config = dict(
    num_hidden_layers=13,
    hidden_size=256,
    num_attention_heads=3,
    num_key_value_heads=3,
    head_dim=64,
    intermediate_size=1024,
    vocab_size=651,
    hidden_act='gelu',
    norm='layernorm',
    norm_place='pre',
    norm_eps=1e-05,
    positions='learned+rope',
    rope_theta=10000.0,
    rope_fraction=0.25,
    qk_norm=False,
    attn_scale=0.125,
    bias='all',
    tie_word_embeddings=False,
    parallel_block=True,
    extras=['capped logits'],
    init='uniform',
    init_std_qkv=0.0847,
    init_std_o=0.0,
    init_std_up=0.0847,
    init_std_down=0.0,
    optimizer='soap_variant',
    learning_rate=0.0027,
    beta1=0.95,
    beta2=0.95,
    weight_decay=0.12,
    lr_head=0.00547,
    max_grad_norm=1.0,
    warmup_steps=200,
    schedule='wsd',
    decay_fraction=0.891,
    decay_shape='linear',
    final_lr_fraction=0.0,
    batch_tokens=32768,
    max_seq_len=2048,
    doc_mask=True,
    train_tokens=230900000,
    max_steps=7047,
    dataset='wikipedia_en',
)
Each number is 128 + 32 x the weight over the matrix's rms, rounded and kept within 0 to 255. Layers, rows and columns count from 0. Numbers have three digits each.

# layer 3 MLP up, 1024x256, rms 0.133, rows 291-397, columns 128-191
121111127109131119137161164133161094116110098138099159168169139092141143095107126154111143104072225116162143062134107146102145098090140075106139180110105154114153120082151123156148108119077061
175100103130194170184148125113127119152099157161144141117160159101174123112118125045124128069091131112146130089176049101160097159193067101084118157162160127136121067103194071167097113135113147
107151122113123244154116156109112127125145191113117188100113115117123086066139123093149128126136138107105094126183123085147156102133096114085094144160118158095112108165152081121165164093109135
119165104098110158102170090106095126073161196099097103165116134083117143095127176126178140186142108135178112149059198094132172058093108156103139096155133123096146159089136128109134089085163104
127155139084110115060080092086156080097172119133117137170143103155129127133076126136140117176160104152137096157159148104135169104128133100092080124132160128147165102164162078083088120167099089
156214118140084106144143123103069085162116139098157097108147107124124132104122121100086115129104134157193086140080089202147090109133141154080108100170145102134089126101149139149127068079077121
108129153136134123127112151144143107176173089100125113140115106183102134128161123128102106164163167137141150189117120150151079132103161054187102154094102060133163175157129149188156143201136099
135100126163143105183152107186119155133145138152097101154083086037138135050127143145128187187147115141122083166120114117160148104143101113086141208117135093105124150118189106127105106166107086
074154154069164082121158088098135170151134089081077187064154118158146129083104147112125129150189139124125111120146092189101125160090069093091089167130147169145068160085141106162092145158147110
092094106089116158108158154117156116131177139186166114082107161083131111166100175151127145118135068142126110048096141173065152080080133136107115148126116199162148166172103132097093156139079130
116109195049161101170129135166181117135181137130114101134140204114127134210194158182080122141087093092135144136084137110118120197090150118148167141116102128102140102107088127105123103131080133
125090156103077166130100128166153115124169141204168138148187148105149073162187178121155071161159147163124105132114187117120105060139129112183101099154139150079133101097110114124112119179121091
102097146084129071144129122170164167109111050105149126098102112112097046088152148120114151128183124127093105127128175129126176144141132107096057109107119158113213135121228117108046092152125140
144117144166181190106116177056094129129155135160154145143169069108155065070087119130096140106121173075142122136128185100149106091103147123077106080103148133158147111107165129137150132112112068
164132164118162135128127138186113123118123134145139152141161148121121161084125131115100151097144126084117107164090063132114151153155165090113186097094135107126113047079110206112142120138118088
141130142125122105118112165176136136146087134143095096175107112116173061137153141128108055097177132149115157095119115179112149103110161132167098184078167191106134135184170170155108146115168105
157073129136119156177098236146108118093131098113135175150158099132103103102106135125118119182098174122126146095181118136177155110076119121112073149128182108102115115104159094165110126130148163
111107117153092149151164105116111183078144133109150127085114132154168133128133066108075148142169148139077115135115161126127100134148173125144100095121149141182148110110113185041207149119120118
121130068129106158057124094116117141132074131160190131141149137135130190102084132057120188127123111123156109111087154116116167135116116145153097161090149099121117050114139118158090093148172094
091124116108149135076090158121132129127148139073201120107073101144118133080168098124128146149090185145176132134107140149105138130157127133127146158180132231170130035126148126161123105154126081
107121055088094095097115111124121098145169197127119162150118116178169121137067135143169120160075112132137088135099218132199098102133105077103070115107137130133126089112168117120096154106142130
110082141113121140171098083089141156102131153118153156101052162106122093099142177090148098184177145093143107185140129161122109131108101108144153100100125124151161102125096139163153126095103122
163141142128092119145181124105077131129153164128134103090202124102068156133088155146094148156131107158151076122092095184115076121131200121147140160129092170162093137116175069137149116194173131
136146162122183081155167148097152136182158071114091140087175112100105063172100179107128129104118090105092096120176069185124132141136112125190117100138105133091205129144088063133121151155126149
146122095153102143166197116149128094131168108125140120173182144098126127110108096193120100054116178110067093022153162098067157148134098139099149188124145114157153102131153137115078157142141161
098097173110169124175104162058156176119124133159128144146113122115101165132138127140143075201096111132109098176086097158138120110097057123165114122235122158109137177092164134117125176168144105
202115090117138116107131157106135133145110166165130116155130186115150152127128129152094098137118194147090172144087105183084036168086141133226191149115176120122107172137117142148141130111110180
100108122089161098142118121144098131158125171190123133098068078117097110141072191143086137125159155150111117129205125179134123094113070143062175168127128095196141099151091068122143095158130075
114120192165127136165092144085118145118091123104116102086098132159140143162103178088101166106059132146117150141143077122085131148106157084164117124123156112118170125146117095139150111146114116
085132094126187120068097143135107132164071141114155195134086112130054145160133139133172122091149153117091147131133085113093127085078098087177145066169108182147080134091116174113089190075142184
070141105142122173067084060165140102162104083164146145126115122116149148171118072127099122176156122127135141167119133149114169132171089113089094141124137108110131133136135145082171080150093154
148179148120061092131153155105100098089199115148097152104189160129146080108193153132076133098170081157103142131141162109078149165105125141129056135085192094168143080126158131099115129161081148
113173104107081113152134166138155189124143131150153126080135144134111112111084113141154113112144098167143131148107125072155139144162078157128118099136175170131103097097147079141201105130121097
090113164145129152144137137155100100111105139150154164126119140136081122112089116153113146116109185138073144130160097163171126118116123073139112077139141193165177104124060052141086087110134054
128135096144204147183164123096082154145074116110075129147145072123160105171096076106179170105126130191125168139161173151148161066166052138101091087095119082099095119125142158150104140164100161
156119142084108095165095124111133134145157176133149149151075196139195118118106130186125121090072142099064156152130139161078125116132076080107096163102162153121126132139105152123131096082157123
106074089142205100152126150185122137177089180120144093094147097085076140084134111125077144055117133107133103163104113074124120118152152141118086189140220091134130179147102133131122052177138095
158133135182126106143149133158131153099166106080136132148090080142124146120097128061166157118142189136155132177119113137130119151110120111096105138114150130146109112088183138125180121153056099
104117124137120087068161108138135150101134175087186084133124079100172111117137154155066105072191143151142142086196073118145120129147110110131093126112229205132132091129160116123141080061108099
105068102166144187151128135134155148145148112092148114127117174134152081102106179191137133100137109133152115143174119185099122092121135127106060153099195106169149114170122153144099129138144145
154055135127124148142161086139148137165172091093108104145119151161156085114060187134095166132139147150106116116241144155093110129070110147125155156116090160155106129155194140090161145138174110
132118131066065074108149104109160172055112109148182171132111123098117066145147145140125133141135114179160172147113144078179151109114134108154110172148116111094117137083115134103137079134063098
102107117172161116106137133166135145135120141085162126085093140141158123127130167159153162124122118148143122141139138163125170128110119079132147135162125087123113054106102102112064138131120136
156132096106082151142146136088102131087162109188149125196147088105126113130168071133129070113136150120155117113097076099105138147171086153104117113156150180077153164132087101163165079122090102
171110136092095156136155163171136044085156092114141061174116111103120115160081155144147103185193127119098107093123151096074097153091120174138154153078185076162127151150075173115153124091088117
198090058153041049159156126110150132148117052159061126140148125207198124145083136174120099143157076139068135155105199139096153173123139132095084130093162093200140119171140087199104135070147131
210111117129155068128144111155139125130081164144189142107114117142059127089159116122155138116079112121112140121064114140212041195147150138155119175106095099148144145035111090154133116159133080
122153122054124061110180130108143120057095137131126165091146147142097085137115157127088096125068187160125147147117144066111148166124140094148091082114046144105099147093142136156111132173131123
201137157106139182103159134074159129099054083185163168180054143123084127115137147126106187135066107168064111146156118111118150174108116120112113111136147121029118113078100210120132102125186145
130119147165116073170181169115115162114166129121101113197138121095164184092091114137119111037204123097103097091171127141086104134122072148174150148083108134065135140137151122139103067125166122
185084150128092183129133094088093107109095082083139091139174139105085136151061151110115129163114123145171066086113186125054175168166063128070150130168125160112164150123020167097082133071164164
139194103080157117146092202157149127106155080183160114121082159133188071130147153087108167050126111110141151090183173095149144160140111152120181116091128090122097165143134182108126117118158124
131126154178129104141101147088127126189132112118119089152148132120177100083142086126143098163112076147098117149122076151167135122118107118159064135101144095134186183090113197119094098128135216
155063124064121125171165138133079126142113097150107123151132117193093174172103135162109124130135126085085065162163110135098111066148185121091108135170125112154116117098193066105171042101126167
170141086169144150040203180118089140122126071120184087150035127103123092084163114113086112083120098089116122169118080128152109177125128116141090147141124153104120094101187130116156158134130155
053129063147143139149126121118112108181117150145166062159156142085063119134127124137130107083110182119140166124132104131139086094183200190132094118132155145119107106089176174132062196141129161
071136099085169179118104062137103160115184177025155129166146161157155075121074084191171111102138116174156133126187116159063181118156072149124167104149106169122173097125067080158075165126107126
093081136159081177170138148149115082107123114094084148099144088108124149107127072098146119138179116119137091106133125152097119072128038163144144121100168185096155101159150144103183141138123110
122126099160099126139154039099106208102138156064122132129165107120126119097091143139102131118142174104132112133131068149141125108113175055117165118111119113116106044154225164128166138136079141
110123149099121114100155140138165087183135123134117130120143114113160133103156160127120110141131156156133113165103087087160139182080115119082143126107147114128115082154137117130155140160115129
141160081122154117178105126131229196129083120087174108097137108070090110149061150101151091142132112131127105067153113139097183129102126106130108128145171090150121204123105113111136183115137144
133148208120054133122156137157180109092143071128072151127145136186200181097093123097159160148150137116149099117149120176138172099158066175136103156144147155159173115070105127098121110121162168
168129104117164131138158041161154191101158120123172136143120110140087092139104143157133090097161131139114139090090158181158183090145125128177136176117153131102096141119165160068135111146089120
105161131126111178133053148052182157191109124129136077161158119170177090125085144110128114196094203121138074140152124123130100110170081122102188194160169106145128144158130111125137128115133129
152173165142158132118146188130115173136079192161136111150108093122107147074108120146112140049146108138137134148126156154108161180122142126063125132080071177070119108144145102134123150145110118
141141149105176058131112104127119163135153138031162154092095150141138130060110099134148146095168126217165041097096074138157143153135172115172113117135160130098115150142117154125141132172149145
065094115108150077129190117124129161106092127109111164132107120132069124105069176135132086152113127136114102134093181120122116173076124144087115093116116101128075178091153143105117116112107142
134065086166142095140183155135118144098174209139141084091119128125155056097077120112125117140140151107104118092098111136201142128088107152141057141190102166113141119122086131102110115217068078
167119150070169175097126140092123113150121085148105155106211098140142071104148186129066102108186132099167085128177118164134164122112112142157124087121130137032178089121082143061150138152109127
052126137122126136166176127119117137151103094138098040188117140150157108156152107080155139173129071101116117144116124112128096106155121123149109077108158128124114137063162106145135164168101146
146113192159114120118142152158154110075188199127195143113130124129111109105093095139100134149133112151164158135095114097089126198166166144162108116115123126121157144126151056116202132151105107
140140099106125136139127130086144127105166115085163101138171078124105131127117104111125106130154188181074131097101125107109095054114133177128098146130082105116052089135167176110149130105134118
115101114061045147171184165108057147133124131166098180145156066159143142091141155133111192125148161133116097105152143149126138160166112182051170138123072103144116135157128140157109171149139140
137119095101164079138167135117125159146131122114135169144170203098097157129086123170142116070123127086104108138169131184156125116159106179115091117082118091123086140082121159147139105128137097
101117161084109103158138145065134110178120139200141147117123112109121138121136113119111122134126133064134147114131128138106189159079175156095166139107127134111133172166171158116140129137120101
084113082161116121177116090147131119121087147142177110131115184153099078130064159137176179112136046092096113130118135165050081078074132107128109124142129105085105162136138095170103109094127157
080107137109151158134140070093209112105071122128124152129091135114193146139162130135085150119081172132038128115154125124123114082090154118127147100120159108120155167141133104160169111129118060
125123125135109077079170100171107126108156110197131113131084136104113097107114082151077143094153149133160169081106199112123132151070093132103104143143073181100117136148126120162087126163185165
098177102147091134082172122139129116131091084178170148139102182130106099119068130114103107144058087140180158153138158147164143158148108112142181161168103183121154155153150167145130161095177184
096111144119081135153108133153166139111111145059168105169136142106139109116145175155168103110175098163148110137187183154093141179115183176129098103106105143071171152157142162158127101110130144
097089139141102117129125156093163111105126148128123180109179141085171087113091086096145083102126178190109148043100136047071128120130115123116105117106146128188128128149170146187151121212215154
115120120091136135144159082133161118111125105092140097115133127068108071113162155093131123150086125148089155088159132131073138098073116152086119140090114117169105089161122129117078143115218130
152126132145099164150144111168154153158085117107151098160139041086158122179091120107122110148110143157160127164092154134081106137093110166087133153163165114149149099132136194122137185147185057
058110101086169084133123149134161082077090129130147174187176148179085073117070150059140133080106085122148096141137131165130098169152188098156117151106135155086153182134142122118192070168141108
169089089096114161186137188159112114071166126109097121115081102205186121125136175129166140096174133138151135105153228195154173119149136104131178187055173156118117066105148141178078120141164027
169157152188146145123147126090119185176115145068147129166135170126094085079140126134102106168088224179091101176090133172145138112160092108134160186131106160156064119075041136165140122160125195
111113180116088117143161085165101160102174144197098119148137120110131097114104109149154123167094088161142108132100156133116124109127112145161164108081122143088195193161157146168095163147132121
137156083128098146136142130086117136128161097142133155090162109139129107120143117112129127109120107102130194090194077142123076094152137144155109139120140142111114164131140121170134079079126182
169153083192119118001090128171150168113101129159104155143171115107107108143151115060128121119106069131147150174117089159143113113146085142098083140129145122131193172098115101089145074103095145
050155171198101133128198145140139160153143161096179106182138058132079137077099179149098112097135156143086114087148168161134108155078143119148149125123160228114120122044138148115164120168113137
100122166142100195073111129113146151159142076143162154092139143108125106100079149160107122095106106140147091101178112167121108113104146173105177169110061101163126116108073132179047108120171161
142123055170128109156112067138132140144134151106174098170139174165154144037088098087139152107127155140151088082072079141109110131129074179109171125079106136171168079101157057134139085129180161
122091140169131112171153157101154159161100170101172111155112038075184089130137141113092104120121109098104091126113106195111071054118138117060135168174087145106111152113157068122134126140115161
111098156148163132135093130198121091154187147114121205077114148121175122097089095156114167138107122108132167081158082135135076102194145140174124154138121179116109164073120099144026118133168137
125096099157103142125164152157097157133165166096136149151133121089154154141134071127121080121125165132120126099185123092153175091118115100122156148148134093154147148101075180152166141086129136
168201109130166138164073126112202137133076113104129138160155097126192104097130162082106113197168165132134089144142143112068124162185097108080067111094148140145150164163112123173123130157076062
102059129178083119117138173136130080083172098149117108134083114071156141126165155137140158106143186156086211110094081123058130171125093134075095162108192144119095113117138165127123146128155174
174065112161181096087147171164134117148165136123098165131163142092075103103065097091120140085157183121150101091199130119153153154204184166136139094086083141086134102143139212106130133126166148
152092083156143015115131115166080098120169201137134140139134126112167141103090180120135135063135151142122113158111152127112117117124157182085150130104101071117107206105130121113167157105147131
155129140188089076145187115087131162172146091147082129125121093153131127146135120130160100216138220121150085099126173138117176127131097093071070167139081178057116123144173154171203063126150109
137090123137088200083087146183091135197112192085100123117097125110126097133096155117103140171126107084115163079120170087090152063126085123138107166172182162103144105084144051135113110143116190
134172117064174107146152127100177160151113162066118072106117103150110158126087100122106152144086086165124091096115144130127123172184146133140109096166146123162165126176115126141102128095139078
148179124124147090118090187101081151144156106151154117130139090118168104091140125124117118078161094142126072193127114164102158156111108137089133150090166124119103164136133146126127148133068098
147164167117083154123148105084142116178143144138120124123153119116112148138113106170105199153101106141118170124141072105119127100176119083125097118132143149178123165148117145107187113087097097
160126126133165165158110147055122136158137152123140150125129178156177096119079137056084095101144154151164127071152098080130147130119145146110064104148127178125152133143144124060156163111173138
162114190100143103128196127116117112167124151157132167100120111104140149093125168074152107120141145124136139154140174095135168113174082090097113106127177192113156111136168106147124098126140114
142080120091084182171075044106091155070130126104156148107101148065144131060103156158159131104118187113119120141092138115089110134127164156050155086085088152165093150153121130125112125154132098
# layer 3 MLP down (transposed), 1024x256, rms 0.105, rows 291-397, columns 128-191
128072142091112100186130135124086136185094134138129079124099116120085093127174147066147125146163141149127134106158100153173140109141149076130149183170145148149128080091164140073111103141087147
113097134174147169167149076126158161138152137116125194132085159181095100051190110140138183051114088061145177127105122092099148185148080189074164085139139172127106138087174085128226136080205072
119172086100169170117148121115169166118164140153089137141098135148115147134116089113120147079108144122158120119107106082068101114160130109114159075120149135145099099151100190128118147161072137
170051196158151103089180121154167100086162131136129131157142134165107091081124184099143141121148126198161108096170150153134183232147140179097129102148150184154161138149145130123231189135143073
111132132146140121096113185175137140135148183207151121124173126161160151114168126137157121123130113140138116204118083127062084114133138163123110162108105130133130116188062183141178119118135070
124127138126142177096098129110078153102177122155108134094149095154114173095104118171118207137096125117107093111135121182096146148126158153093142103096102089071159118089135196205116176157104137
129168107179078101144160103147169121121103111144132088136178142102130136168135089138089075063087112119122149072089096153151136141098157146195163139137186140116136140125086159104132133090172094
068147126151185142179110092168163118134111166100086079063123119111137081152086147120131129097175182109163093179177142151149115138112111018110187100073089134081123192109099098160139139088148128
154171114135188130152088149191169137083079187118150173108140106167081103108101136092164138130157208115155115121143114123144131119135087172170184131066152134142194122174125149170096149112165127
112144098136147145175131109153114170140130089124170153146125177139162167083101106161134118094144123101103146196169141112203149151088153133151150090136161125169157138149134096214120156133174069
135097133153094125090150085093111119154148119137095167085146169060178130106115116205092129117165076153182091127094141093122148101112133119119119079136146119130173057146154184091112165160101103
114152114103126092103144114124156076137082131178116080147168089084116129113079080144153136095121147170092162064150129148116139121144126084131099091096117134139159081142087139094099117143154095
057102134166191144071091099110088110182142118125178117112133098130070121136166059127115101104182129162164137115150149162098105204096128125137079128124134158108206146107096128148218144151150090
105031179115141128166142123097115148117171113145140086144144146126059135087148199071122175178131122157148102097157084129151127107137126136121021143126120125158106137094079117158122194139126154
189079096130143192149157130153156103129155138175131147125150112153161150130158085120140103091143129111134157179110093083121102087188150129083132092139135171136192097075121153118127148179143154
146104171121154142173139090124121154163081150140121158124124097108079115123139114166092134129089171097156163139099103132126108173133162118154131074190151128178181049097127158133144119145165162
149153148131102126108126103113113164144133120122153034147068083117191151149136152122150145119083156150125132116143141089102162122118173128122133154126138162188141129072115152135156153121099106
172153119132083083174155143132147146134114082092135148125176155128098079152092159152124097091151135155127062116102133117138108153090154151121165127160131108083122104138191172149121066135125188
118104152177165121137082162153085176178148146115142212133121120141137105168216195167223113107160162151114100158033150129113140114059070096125122144141103134060093165163173163122178102120148125
169040111156109088207153114084095125165168144089168121155081151141048094086103087071117032110131157199125099184180139165116152127111153121135136148124157079101152181143090101139142119129125141
121088120096128150153146139078159164155096129161170035098162223116153129134164131089069105178083076140138086098167110146119204164152103149152148142119174137240142111105143181090098109147092135
132193143201127093133129115190069127126145096182088111107209127148172100141133143216130118158183111128120110186159098077190177174126133178158151100197131141151140065124187156102136145172108124
102129170192178139107090108113176159147084142104084162099146178066113080113103118177095179131122147163166170119137134095098120131155183078126106123150088094130147142097094103105099119147169212
144169183126155094161153106083140130107160110079149171120146049132113107133099166136111173133113109094168169142080146183117099144085096151108134145112106141104171098130103075051111146164098074
141134147112078098123177080116074154160129155099169143066123104150087129097163126107114110180139107092136118114120136129136110122103170126102145125155174166125129122134132155130124113093139158
116145174171141165162145117160131120145139137129093100121109172155121130145079100075127199067074178156174079145115105118135143106133105088012080101130148100187140134065089049145147156123119088
120102126182114178076162088099079196173171132125114090149160092123145160124094115125125086137137060168145084133186127134146146154140094199165055145145203142191095126127117145136093139051145185
117165106132116153130128151138153128138166148066104158152166167136155158192130048098150149187141094130101124132129141085088138137141150093116111115150082140080095150137160110132141142156113143
079155132186117159065110144115107124075150152158070121100179101184133122096082095174127102145149148147075160090100131159145135122126113166120129155120145094136123140151120197131143128160115080
130176129101127148157151133161191098163124145122149122101206160173100149105055067142144132163162144110159095189123116168124170157139149184114124038067182109160095120168101150138172110096141082
136084088113126094168063101135141109097178137104147171110140113098117084137086105136099120118112164142126168142092104144145059100128140118059153082136093077182115154053172166158031113136126163
136122186156121152088123132138120171117090129135151180122122172118089180088098137091115175143106110137118141122152182147144179129157125120184084158174124127097133142105123170121134156152172061
155117207116115106035132173156129112078073092164142143139130120164125140114093167144200099132118139081166145157145157127099181148135091164175082134143129131115189134143162152193137126072112121
137145128141154140114120151117119138174135118123074053108102099107155083120162148128147106131178167145102121149134071079120164139118136154092138131129131128129087076143106132075135109127179149
198141153122124144165153054069089099079120119159079113155158087143134159122056118109091090138169101136133176158119143122169163148130117191101091152176146108105118100162080112089162146079125069
130153199120111132138136093207135096105137124133149129056162077156143185162138131166121147174158119086100127163115140197099165176109119119097139078114102132098106155124101127110173159121151042
123155135130139097112058163175143083146149119114101129118123105088130114148131143144144121143156095176118059160123149117105170147123125138116110199116162167180144183115124125130129119165126124
127102117133121143120118094128132101124092079165099153172133186148134096148130158095130117142128164143113122169079163151122119118126148117204140161098101167116178076143149158114151145125134134
150101156103114152153087223107167106129120137173176146099139118177105114127131106047101140159101067097090152129133112164105143149168107151140141107134095079156170132115155174110149111134159114
089102062143162099101133158130122168110140102154114082155122108151094183102139133097144148136142188178114133071109130157129122122124107164104174138151218193166084162039084112212116072065161147
117200121123167112131125132108098145129093149106144159129104136113093148151151115123100099128116128113128087146095120123161148101137153195140114116114129065079101107083126161176137159164137135
104058115102110165076129141150108212082103174089182116133083155121136160072110110127155143172090082144124069090228126152131158097200094172144132134116154109147120133109095134142195161170127140
129131134112110112118140157094120078119115096120088145136139051098119114163117100069128163135150125165092167105087115101115132135130167127153115086144093155132186155165121153096127097150138118
097117183128107103171245142177109093106159126153137143127146077128187134105197113127079104139118107102180066137080131139103153113090109182158108117122153104150086126123192110098169147126156154
199109148131159110125150109141144144104140133168144227133135175085060153119138120101168091137070116143200079128114138128089132116127180181138125148158115140142105158106086096116162158136148180
098140083130236121111073145108151151131060155101072145186109143080128055125172141110149135100091209129172129130111104153087109134086096114133101150108105072153141097170088099132133111170140127
132091143113168134089137170187107165146157120066207188107135111082105127100194162146101148083149138200108136191124054111137125105076186123183143116166170150110124170136111172140146133086120134
101155109131150114127076120112140119101164157159118180181089090116135135100074160152152103149113185102123087082179135198135126147061155151121086134134190117143140072082131073110085141126090152
154091108125209110136144149137108135166108070080111152116082115136106159143095131058174137173109131115110121109074099115086065150153147133149138179084128085091130053152151140073124140120147142
188044116103070113110158146106119151116155179155110174115127083087142149145149154085130195123216111142059038128221130180109124183104097153123158098097172117144090111111121113115104158062124124
154136152122147068085161134145187142197153132087115143081122119124085102088109119091145130097175151135154156136102139074159190130134140097172123142139143112135148078121108110149112101129066148
117139166128065195110105070147135119119138181170125109134196174099139158142076109187166119140122102147127108122142097108134085118137099105109101054159114148144075144104098131172092115147110139
133116106129145179078141102153187150133120168122129185140144170137116151159112163143143138120131112129106142116148159129116162090121169189171082126138185170090077142090146167148136139125128140
118146160149202176124016173087160148090100100085130103115159110123107124121089134161117098152136137118190157112109148086151137110139123124165165123117129135114113161093105131100110172123195102
069099114099136136175149120153122151093112102117113112118112156162143153142120176148150136134144088179160130117124095113153073135119175145155121099163141178077073060152079076126161128049091126
133114156107097099196147100077088099111153116164109121159196092097136152125163134130155126166143184114096132087133129168156110154123146085157148132126086103112149170163150097100096185088115142
111184088150091183088126091139084120158063078179149132176112116086113163165185127082126159195133149114124064087086117144109095131094166160127156129118119075123059146115137139150155087137149134
120177124146118122106051127093126142171118141089163128136094160155098141124101165151169171180106094062149162112130155148133152107088122177184141100134141114108076128161092133116146144153143086
115048171161106136115140172156077156136131093108117148189162111121151120131171169190170113153096098161216089118155129120139164136110154110176108169170147139072200169138142088111126220122145116
157150058120156112137148156062135147134129171142194190127103147135166056114106033121161161077142151149086133158078120135107093143114058116167141074083088168129099174137179117131093115086089124
126155142144118152174200174144162068164101081127173167130170065148127107139109094124086160083076128127059129130138162132095143144140121125107176137082162152114099112069114110076137171109080138
178100156150123155106079109131140147132160085104098118094165115123149159121171110166175109140135151127156142133123138109162129116095110156125091183102114139101190143120189177148092149144158084
121127165144121132115134140168122087156087163137122108160162170126130152171147112114193094143115154136098090164119120092127100187154134149085143124144163103154142153169159104128132116108187097
076105145137146078149053145156102090165125131100073071106091111152143063132157203127108170136147097098157074121130085156108080148137168166176129102093151080219084136119124096123106118065102129
106107184152147132146162126134061076127105118175168139129131054138150058126116141131105169115166124173097140080112107136132082099120161110175124143156173162132189167136160122120105052161124109
147180071123167086150097148101166095162116197078170142158179105199150132145138169125128117018110099200167106185122145143152098066134094090149138090135125176101203098110162075178181111194191097
104153151113096104089105061153056100059129139132157087090114097156108169115128176179145145117199149126135082116150135135054146161134147136172107118166121153131111104125175110145110133118108131
123129174164157123124141088162106065163086168165090099097112100138069042111141160118142161106120113148109183124029055067124147143110107086203112118185118100166185220139076104135183086182207128
122099142170141196048150087088140125125130138106171137100145164136118173086113150178097114153130104114129101158100081149140228181122142163147129119094170180131159151157069112135119134164106141
131176203104130117038182100160103154071154148113104107143092221172115160100120159106175150119142125134083105135131168092094113107167124122157255083043110121108118080130116130082063153083165127
087063145132087131094126209174131133142065149134144142132105161108141126084134137187055137126144137144152095081110107128105149187101141074099130136143139160114117176115161091098127099079143146
089143155095120129117070106152168137150064108129107143168113095135117082132186147114135164129122111084106078132117119167124100161087120123154145133143133081123063164173101121119104112120084153
099094144099176084132098138102095108069165157110061125145145135123142136151129065144130102144140222116107069157146158112171172119138096084183132141199157104105146099136090099163120086117098103
168106119143108103130169162115105140101191134130125079094109172147106085132109090094087145127198128099171119154117102125099081151153143100122108154128114172099184139147196088126125124127164089
106161159129113112143124095154098139129096112111094126126082112143142105152140152118154115162138111094125122100133123125102169142142130116149109102181088152141154151121084096147095098113160133
115130146113144134144124144162086110156135120123150144160105153109161101145118125154065099058146150151161119162128137089186172147079101158129096211167123120127091149097116155154161063190172099
100103127119119193091156088151066143115125143157119132103165140155135061094174143106115169136156189091119123116143148171111183127135132109101113089141141147151159146107083159066104207126128118
116128132135152146115148170120102142130112056135126115067147089101085135159106153146136135109102132140185166131103116088117116173121137107171123117101108106135102156119118150090120111155125169
095098053118120122162085149141112120135103197077129082155081081104155187138112121169134179121169145113028147170130146117096163099128076117149091095075138167108116082151177094107155100097091100
135157121098133145115140154033134155229140099142158143177076132136133167141071084133095132059120096105118156104088159107135134211049174187145123185131135149090124122205156163094191086139102128
145113132132175147140090163140121123116115114165123103168068134134101147136127165156065104120105058107092154133158095113123153098140065084157162132115140118154137061102132145143175167180118115
154081179134104149127126121131120112149138166117098123149098049170117162128142112136162116146154121149124158112082125092158121125136096132175138143118145090130182150142153185146148136156156110
160153134131144165097098098131160123114133158131109108124145097113108134102145122119126138153118155102180136130065137156099101127128135118137121172141144101145145182136163113137071110152130130
010192087104169081161174062164136095110175160135170137014133153044039053195199091125166123069119102173123055149133150129147127140106222092095075149140219101046075077167125162154048038136085136
077087126159114134195043098114202164150119098092172125101066083208164201112164136168137109123071122168106097082169172082142180084181146155143108138149159184140065097092152167156134074187122109
173067111158139171091116166149145091118105120161077104100117084145169119119131106130101131094125121122121147113148140132117118140106104109127155130119137081141095149131090124135188147173086110
069057140140137140153089113152116141154113123117126160135154118074166126129106197120125128054148149111117111178097144109133163159130114071115138172175097145145185116158117132088189101098158072
158111099103179129142130110161115150103124104095140101120094133136142138165124134117096139171112144087102132129116166088177161146157088145116106089137096054084141119119092117146147148136142116
124090140099092081196175176097134122085075139107117152127119159069120156086113147104137126049121100163163103128114126126145121130132199136158112127138114139149045116058110156075143119082131082
104144166183123141147153130132162082172161120122222182124147063148126153114158149070163187167109108128177115058088059150135107166107118089083045092123115149099087075048128075139086179163105148
141118113171116121158135088147084108114124145136135125156153015132111153126151110119157093126127109082106115132094154116113161116160109120145106162144131142153110126127224138085162148142146104
137113175143163113138171132130055060185067110149112143120176115224105129160096144156120104212123100115126170094096125135148132173178208133051100096174148086135130108119183166081122157126107096
186105145159136101130119117157077059120152126139072107101096155115092174132073136156151217140143103144086194094077113157167174144127186159144160133148091099149107082126155126108181140117139139
158104167118135141148120185119188164089126145096100148182119083139127082117172106144143123121123088100117195109119190183167192137126133127107151123133082119136140119161155143104165124128133100
178092131129133125116157090119101118125105114158120122105094113150113090124160134097139132139077095122144170123098128172098114070151094114142122071097077097159102125080148119134138088127099117
105147114133052117160099113127094139080090117143152138119154112142102190133101086083109072125102112127087109123121115064106102078159179046154080119165085167115104152090108153152124163132139101
146135163163135145112129064110155173169153145170110145159160197038141163150104078134143162157137122115121097084230142215148136094127096068177125123135112153083109186144100101115153115145131142
094094123108169068080232102130111063124122117109159118150160060116146174179076142102149147140156158165141094057112157146137088199112083123080132176131077146158166180183134118139173146077129185
156165154190155178170097125126156169185166124115106106144085155146123149132167157154167093138157139128135125145128120130196122159101148132108128148159129114106114134085094125075163122081121105
121086119092142173140115128149120175170152157118109158077134092139103095102170102132123120130105087164141151119107123197110134074178132150167161114116168118177153106121062064123137130117071166
138115064068164124144121123093097153110092116086174100096030092111107137105140142094137147150118181135131142135126088150206152118134164127099087106116113094110135124166148165093132170168158133
111200137171110159107113120068132143172126099148109123114080098142172142107120054121149143145121236136126094164086091099121085172157142172114150169140168154135171180167089135142108116092122069
058140106132057168134128096108158127144097114142151073119102113145168120098127093112137122140145180091122090129112176136161114123174126113170077152138043140072107148145103110130140113127177135
128114191127147136123132096112160126126104123130108100109166056147184150198124119190149173118102102140107145078105111063130150126184127124117117123198094105177152150126113148117231095108126133
130130109106052090073168097134128135137118116149126153140121151130116150134154153182122103136097091185041131156108151104159116119091130090181143174119132161117093137115070096197107159144144120
149072141121137135127125093117108074087109138211133097134149142102167129146087079078152103145128123171088126099146186054145137173168147176138133116150106103122134136173104144162130133146108124
056111099196169068090091127155125140144146111112086075072138164132135093162119127204067139101125193136147182156149083169126115095154163165171178147109113131128128100169151163093121118163213141